From a checkpoint of a small transformer trained on Wikipedia: width 96.
Each number is 50 + 12 x the weight over its row's rms, rounded and kept within 0 to 99. Layers, rows and columns count from 0. The size before them is the row's rms in percent of the matrix's.

# up: layer 5 MLP up, 256x96, rms 0.15, rows 95-105, columns 0-95
# down: layer 5 MLP down (transposed), 256x96, rms 0.134, rows 95-105, columns 0-95
# gate: layer 5 MLP gate, 256x96, rms 0.146, rows 96-106, columns 0-95
up95 099:64 39 44 47 52 74 35 38 57 38 46 50 58 49 61 89 67 37 39 48 44 43 49 44 40 49 43 44 60 47 51 29 65 50 50 46 48 49 60 47 33 34 66 56 63 24 56 49 50 75 33 57 50 66 72 56 48 54 40 68 61 54 54 26 24 52 47 45 36 63 52 54 65 43 66 67 52 32 31 55 44 22 45 57 49 59 47 58 46 36 35 46 51 51 45 45
down95 102:65 57 45 66 56 39 47 41 41 51 64 32 37 73 47 62 43 56 57 73 42 41 48 31 54 30 45 45 73 55 44 53 51 61 31 67 66 52 29 52 55 33 40 58 43 28 77 57 40 60 46 46 50 49 29 56 45 63 49 59 25 45 42 54 43 50 50 39 64 35 52 38 42 52 53 41 53 61 84 48 58 66 40 58 75 37 53 59 54 43 49 44 27 63 47 51
gate96 102:71 31 48 69 47 64 41 34 62 44 52 38 34 53 79 38 49 57 42 66 58 29 65 56 69 57 60 61 27 35 37 38 58 47 38 68 42 57 38 43 49 60 55 61 37 61 41 68 47 58 56 54 55 73 30 34 49 54 54 51 68 28 47 24 54 42 45 66 60 39 33 48 68 65 48 70 45 45 61 40 44 57 55 62 56 32 59 42 51 51 46 56 48 40 52 46
up96 096:21 51 61 37 52 43 66 68 58 47 38 46 57 34 36 51 63 42 28 39 71 69 57 30 47 50 44 38 60 52 59 48 38 38 49 50 42 43 35 53 67 71 53 70 56 57 55 73 41 66 48 36 68 44 39 29 58 38 40 54 34 57 39 53 33 46 58 43 42 63 46 60 68 38 51 61 39 53 38 66 45 43 46 55 60 47 55 26 35 50 66 41 78 56 63 51
down96 101:55 47 46 64 51 42 51 30 52 58 61 51 50 36 72 36 50 48 63 60 56 50 37 46 40 49 83 47 41 29 37 50 42 48 56 65 58 58 45 41 86 45 43 33 39 54 62 37 65 60 25 64 44 52 68 35 66 44 41 68 59 59 50 62 53 25 42 50 67 26 60 42 57 55 41 53 33 53 57 33 45 63 47 33 66 52 48 64 54 39 44 69 60 55 51 38
gate97 100:43 32 46 58 55 66 44 28 52 41 46 47 50 50 51 53 48 52 51 59 62 56 60 46 66 39 43 50 47 52 55 38 33 36 35 44 44 59 20 51 66 59 22 68 37 34 53 65 58 63 31 55 49 51 50 56 81 75 79 45 57 40 46 57 49 60 38 41 47 48 43 32 44 46 63 79 43 72 48 31 51 38 53 61 58 53 45 54 69 46 58 39 54 64 62 67
up97 098:64 42 44 52 39 42 38 50 50 67 61 40 64 56 47 55 44 65 35 34 45 38 65 47 60 52 60 36 73 57 33 49 55 69 53 42 27 46 59 47 52 59 58 45 41 56 47 56 62 26 62 29 44 66 14 41 23 58 33 38 44 32 44 48 54 63 58 47 38 52 63 76 50 48 45 28 43 67 70 64 38 50 42 44 63 72 54 45 47 56 45 59 56 43 54 41
down97 100:47 43 40 64 56 50 52 36 42 49 36 40 46 55 48 51 72 33 49 51 59 36 50 21 51 42 34 67 38 45 76 32 39 36 27 47 55 55 31 61 37 40 49 53 55 48 51 55 60 39 48 59 69 40 50 38 82 70 80 58 53 55 34 40 40 41 61 58 55 55 51 53 54 37 41 40 48 44 22 60 79 33 56 62 56 42 56 52 59 63 64 48 51 54 46 56
gate98 110:52 52 52 36 39 43 39 59 58 36 82 43 30 44 50 55 55 45 64 30 77 51 35 59 49 45 48 72 33 41 40 70 41 57 59 32 53 39 36 29 48 32 50 36 37 31 39 36 32 63 55 59 54 49 58 68 57 56 58 54 69 44 56 50 59 35 52 67 41 31 53 52 56 72 51 67 47 33 69 36 55 57 50 65 48 55 54 62 75 46 45 47 52 44 60 40
up98 106:68 39 37 23 48 60 43 55 54 35 64 42 54 53 60 68 48 45 38 30 57 41 49 58 70 50 49 37 59 62 60 47 52 38 51 41 55 56 35 36 55 39 52 72 52 41 68 44 77 48 24 77 28 43 64 52 45 17 48 49 73 61 44 61 44 26 60 57 52 46 45 55 37 30 60 49 56 45 59 45 43 42 60 59 55 31 52 58 66 51 47 54 39 57 64 49
down98 110:62 40 79 57 36 67 44 44 54 43 63 66 47 46 44 61 54 39 52 26 64 77 69 46 76 49 39 50 37 44 42 43 41 45 58 54 47 44 64 63 52 30 54 86 63 45 48 43 43 53 42 50 39 39 45 51 55 56 42 41 18 34 55 57 55 34 43 48 51 54 55 30 53 42 55 64 68 39 55 33 57 26 52 47 43 32 44 64 44 38 44 59 52 67 49 35
gate99 098:43 77 37 38 57 33 62 43 55 50 61 34 51 57 66 38 41 56 66 50 24 41 41 44 49 52 42 39 39 50 50 53 59 19 55 66 44 34 49 55 25 52 32 50 53 31 49 58 42 38 58 42 66 38 46 56 63 41 66 43 59 37 59 46 32 48 69 39 71 59 45 78 63 51 43 43 51 68 44 48 48 31 30 64 57 38 63 57 44 49 71 42 60 48 60 41
up99 098:66 37 51 61 35 49 57 64 53 67 43 26 70 27 64 35 47 45 65 44 36 38 72 60 51 44 41 58 47 60 47 43 57 60 55 56 48 74 55 48 65 78 57 33 34 46 58 61 41 39 47 47 62 55 62 41 46 57 54 69 54 35 25 46 64 38 28 38 46 75 44 48 51 54 43 54 44 47 46 56 60 56 49 63 67 38 56 63 24 66 43 40 67 56 35 54
down99 100:54 66 53 26 59 57 26 31 67 62 50 40 51 62 45 54 44 35 37 59 42 51 44 59 55 29 50 42 42 38 61 43 51 51 47 37 37 38 35 36 31 36 48 38 62 41 47 43 56 58 70 42 73 47 65 40 58 63 57 62 46 70 88 64 34 45 62 51 60 61 44 59 73 53 60 55 58 64 44 56 46 28 40 35 63 59 58 64 43 39 50 34 54 34 58 45
gate100 097:56 44 57 83 50 68 55 33 70 57 34 46 55 35 42 46 51 64 53 26 45 56 55 61 64 60 52 59 25 49 37 65 65 29 47 71 52 46 52 38 55 43 67 47 39 60 38 51 36 40 45 61 58 51 37 49 48 47 37 42 40 66 44 58 57 44 50 35 56 31 23 55 62 29 69 47 46 45 45 45 53 70 46 49 66 64 35 41 43 29 52 39 58 72 67 49
up100 097:40 42 59 24 34 53 42 51 18 45 53 50 59 60 59 43 74 35 44 48 42 68 43 43 62 50 25 46 49 50 70 35 47 58 62 45 63 60 57 52 45 66 33 35 48 37 60 38 71 68 58 63 60 38 44 50 52 55 54 18 61 46 37 33 51 53 70 58 37 54 51 47 59 66 46 59 33 46 54 59 76 40 52 56 40 56 51 44 55 55 36 59 51 29 29 47
down100 096:54 51 48 66 47 67 57 44 62 65 37 20 76 42 60 25 39 57 53 38 53 48 51 77 57 56 40 62 55 46 50 53 58 42 41 39 31 58 43 41 46 57 53 52 67 54 48 54 34 28 48 50 69 58 53 39 30 42 44 50 44 70 19 67 49 51 77 54 44 41 46 47 44 54 54 53 57 25 55 32 53 54 64 64 31 67 56 48 56 61 42 34 68 56 57 48
gate101 106:44 54 62 53 58 57 43 51 48 48 62 53 39 63 35 56 47 42 67 26 39 61 55 39 45 31 31 43 54 68 54 41 67 65 79 41 40 35 63 49 46 67 46 46 45 38 48 57 42 43 39 35 85 46 63 67 29 36 38 67 55 45 41 58 67 60 61 49 41 22 60 60 64 46 55 48 37 41 30 55 66 46 52 37 44 45 66 51 35 47 55 28 59 57 40 45
up101 099:53 76 53 53 49 41 44 32 54 49 45 40 49 79 43 33 62 55 51 63 58 18 47 87 68 66 63 43 48 51 50 44 38 30 56 59 48 62 44 45 43 46 45 62 56 57 53 47 36 52 56 54 36 47 53 21 46 18 63 42 50 69 46 59 44 62 15 28 47 47 44 45 55 61 32 50 43 44 35 46 44 59 39 55 56 49 56 59 50 51 54 54 59 49 59 54
down101 100:59 48 47 47 56 46 55 48 36 52 49 30 51 30 58 56 50 43 66 34 48 80 58 52 49 54 67 51 55 40 50 40 38 56 30 51 43 34 70 67 55 52 57 43 50 61 23 43 62 53 56 44 44 41 46 80 49 68 48 51 55 40 57 56 50 56 70 75 60 40 55 63 42 39 41 62 55 41 56 46 41 19 58 58 62 53 53 50 72 25 34 37 27 31 38 65
gate102 101:44 36 51 58 49 42 49 54 51 57 46 45 55 66 44 68 64 56 38 51 42 63 58 43 39 93 57 50 46 58 50 39 44 35 54 21 73 42 51 70 36 46 73 59 54 28 52 38 52 45 50 41 68 35 38 46 65 50 49 36 48 63 52 66 51 60 37 63 40 29 51 37 57 53 66 36 49 55 67 54 60 54 36 51 35 40 74 60 45 29 40 38 63 58 43 35
up102 100:45 24 40 45 50 52 72 75 44 52 46 53 38 49 68 60 84 40 40 59 37 66 72 45 47 55 56 39 53 59 44 54 51 41 43 37 47 52 69 73 57 47 83 57 43 36 33 55 62 39 50 43 67 43 61 30 56 41 57 35 37 49 51 56 61 52 46 41 24 55 32 28 48 34 54 46 51 33 59 71 47 44 57 60 44 45 58 36 46 62 56 43 60 56 57 40
down102 098:50 52 34 56 50 57 54 50 47 26 44 45 58 56 59 44 43 74 61 42 65 33 50 53 30 19 43 62 54 65 41 40 37 70 73 33 54 55 47 31 47 51 31 58 49 67 37 49 53 60 44 39 46 58 62 47 55 54 57 46 76 39 51 44 59 62 45 56 65 81 53 61 24 32 61 36 41 48 63 47 46 52 48 39 60 49 37 28 52 57 46 61 35 44 56 69
gate103 096:69 50 71 55 58 58 44 52 56 62 61 62 31 50 46 37 47 53 24 59 47 69 50 54 52 29 42 46 52 49 47 36 60 50 69 47 44 28 45 58 46 26 45 51 46 76 50 67 45 48 34 69 63 33 39 42 36 44 38 48 59 61 45 71 52 66 68 52 43 40 38 77 26 48 33 50 52 58 54 46 39 50 52 71 61 27 56 64 40 60 38 66 54 51 37 62
up103 092:62 55 40 37 53 60 38 51 36 24 49 59 43 63 45 52 51 31 53 82 49 49 57 44 36 45 42 71 50 29 63 41 56 58 46 44 51 63 58 15 78 51 64 41 33 48 62 45 53 46 58 37 54 64 57 39 49 31 54 43 86 48 31 46 54 58 58 59 43 41 47 48 53 57 53 57 45 39 51 45 59 54 56 58 45 65 36 55 49 68 51 47 54 64 45 85
down103 097:40 47 46 46 45 41 77 30 68 71 58 36 30 59 47 47 48 63 55 47 49 44 56 65 66 54 66 32 49 62 47 56 46 44 60 22 42 42 54 72 47 30 51 47 69 79 43 54 53 29 44 64 51 43 46 68 62 69 50 56 43 44 62 37 56 53 34 23 52 48 54 45 28 43 44 42 62 50 54 46 59 30 61 54 46 47 47 67 53 51 64 50 49 51 42 19
gate104 105:34 47 42 40 46 36 43 59 78 57 57 60 53 35 45 46 63 56 30 53 53 68 31 61 46 57 53 54 48 48 54 60 76 62 48 65 65 66 42 46 37 32 49 60 49 52 56 55 41 39 76 47 58 54 59 49 66 36 54 73 60 62 43 33 47 33 54 39 48 36 65 43 40 51 45 48 25 48 50 50 30 44 48 56 43 53 62 74 50 39 63 61 30 27 43 82
up104 100:29 40 31 54 60 49 31 37 64 29 59 62 56 55 36 65 58 65 57 45 28 53 77 47 39 47 52 34 59 72 50 48 45 38 40 37 46 60 59 38 49 54 50 46 56 25 52 18 45 36 76 63 60 54 41 59 51 35 60 43 28 46 32 51 44 55 70 53 50 44 66 42 56 50 62 54 50 43 62 52 51 51 60 49 29 53 54 57 46 40 35 47 68 77 41 49
down104 100:45 52 53 44 39 47 46 42 47 51 82 51 43 61 43 27 48 49 58 26 49 42 60 43 38 70 53 59 47 44 66 35 45 33 38 52 50 38 46 77 53 29 56 69 28 40 40 55 54 41 56 53 63 54 50 41 36 83 48 46 40 52 51 59 40 57 42 79 53 45 38 62 67 43 38 52 35 46 58 43 56 55 72 32 44 48 44 43 86 57 43 59 42 47 60 56
gate105 104:32 42 35 67 60 53 78 40 46 47 63 39 53 44 53 57 31 38 37 45 65 42 33 43 63 37 31 70 57 49 73 54 57 51 59 56 48 44 45 44 65 61 56 56 78 43 47 47 52 68 36 32 51 46 61 54 49 37 56 45 49 26 45 52 54 19 56 35 30 62 39 61 38 40 60 47 56 63 44 49 50 54 41 83 60 34 39 55 72 62 58 51 51 58 55 59
up105 109:41 61 53 42 59 46 39 36 41 41 50 38 47 43 57 52 27 47 37 49 65 58 62 48 67 46 39 45 72 46 25 40 58 68 50 57 55 54 55 54 60 63 50 77 37 57 58 62 42 50 23 35 27 35 55 77 23 34 51 54 55 42 51 46 36 60 61 35 48 59 49 48 50 65 55 49 70 43 44 62 47 16 40 46 40 47 44 49 43 55 57 37 68 62 45 29
down105 099:57 52 63 48 42 46 59 68 42 40 55 53 42 70 31 39 79 52 55 39 43 50 53 38 37 58 57 43 30 53 57 42 47 56 49 64 51 62 65 47 49 36 40 37 55 48 72 52 50 50 63 71 73 52 61 33 52 72 35 66 29 71 60 40 55 61 53 55 50 38 47 43 53 47 63 42 32 34 46 38 54 54 59 26 39 65 54 35 22 55 65 48 30 30 38 50
gate106 099:59 46 58 29 51 33 51 29 54 55 61 46 30 43 36 35 52 63 48 65 56 51 34 49 73 37 23 44 51 67 31 43 70 57 49 42 42 31 70 60 59 43 52 60 54 46 45 55 61 59 62 25 44 57 55 52 43 27 54 53 54 54 57 43 56 46 43 49 52 74 45 60 27 71 25 33 53 67 39 43 66 47 43 51 57 38 40 74 30 48 56 47 61 62 51 54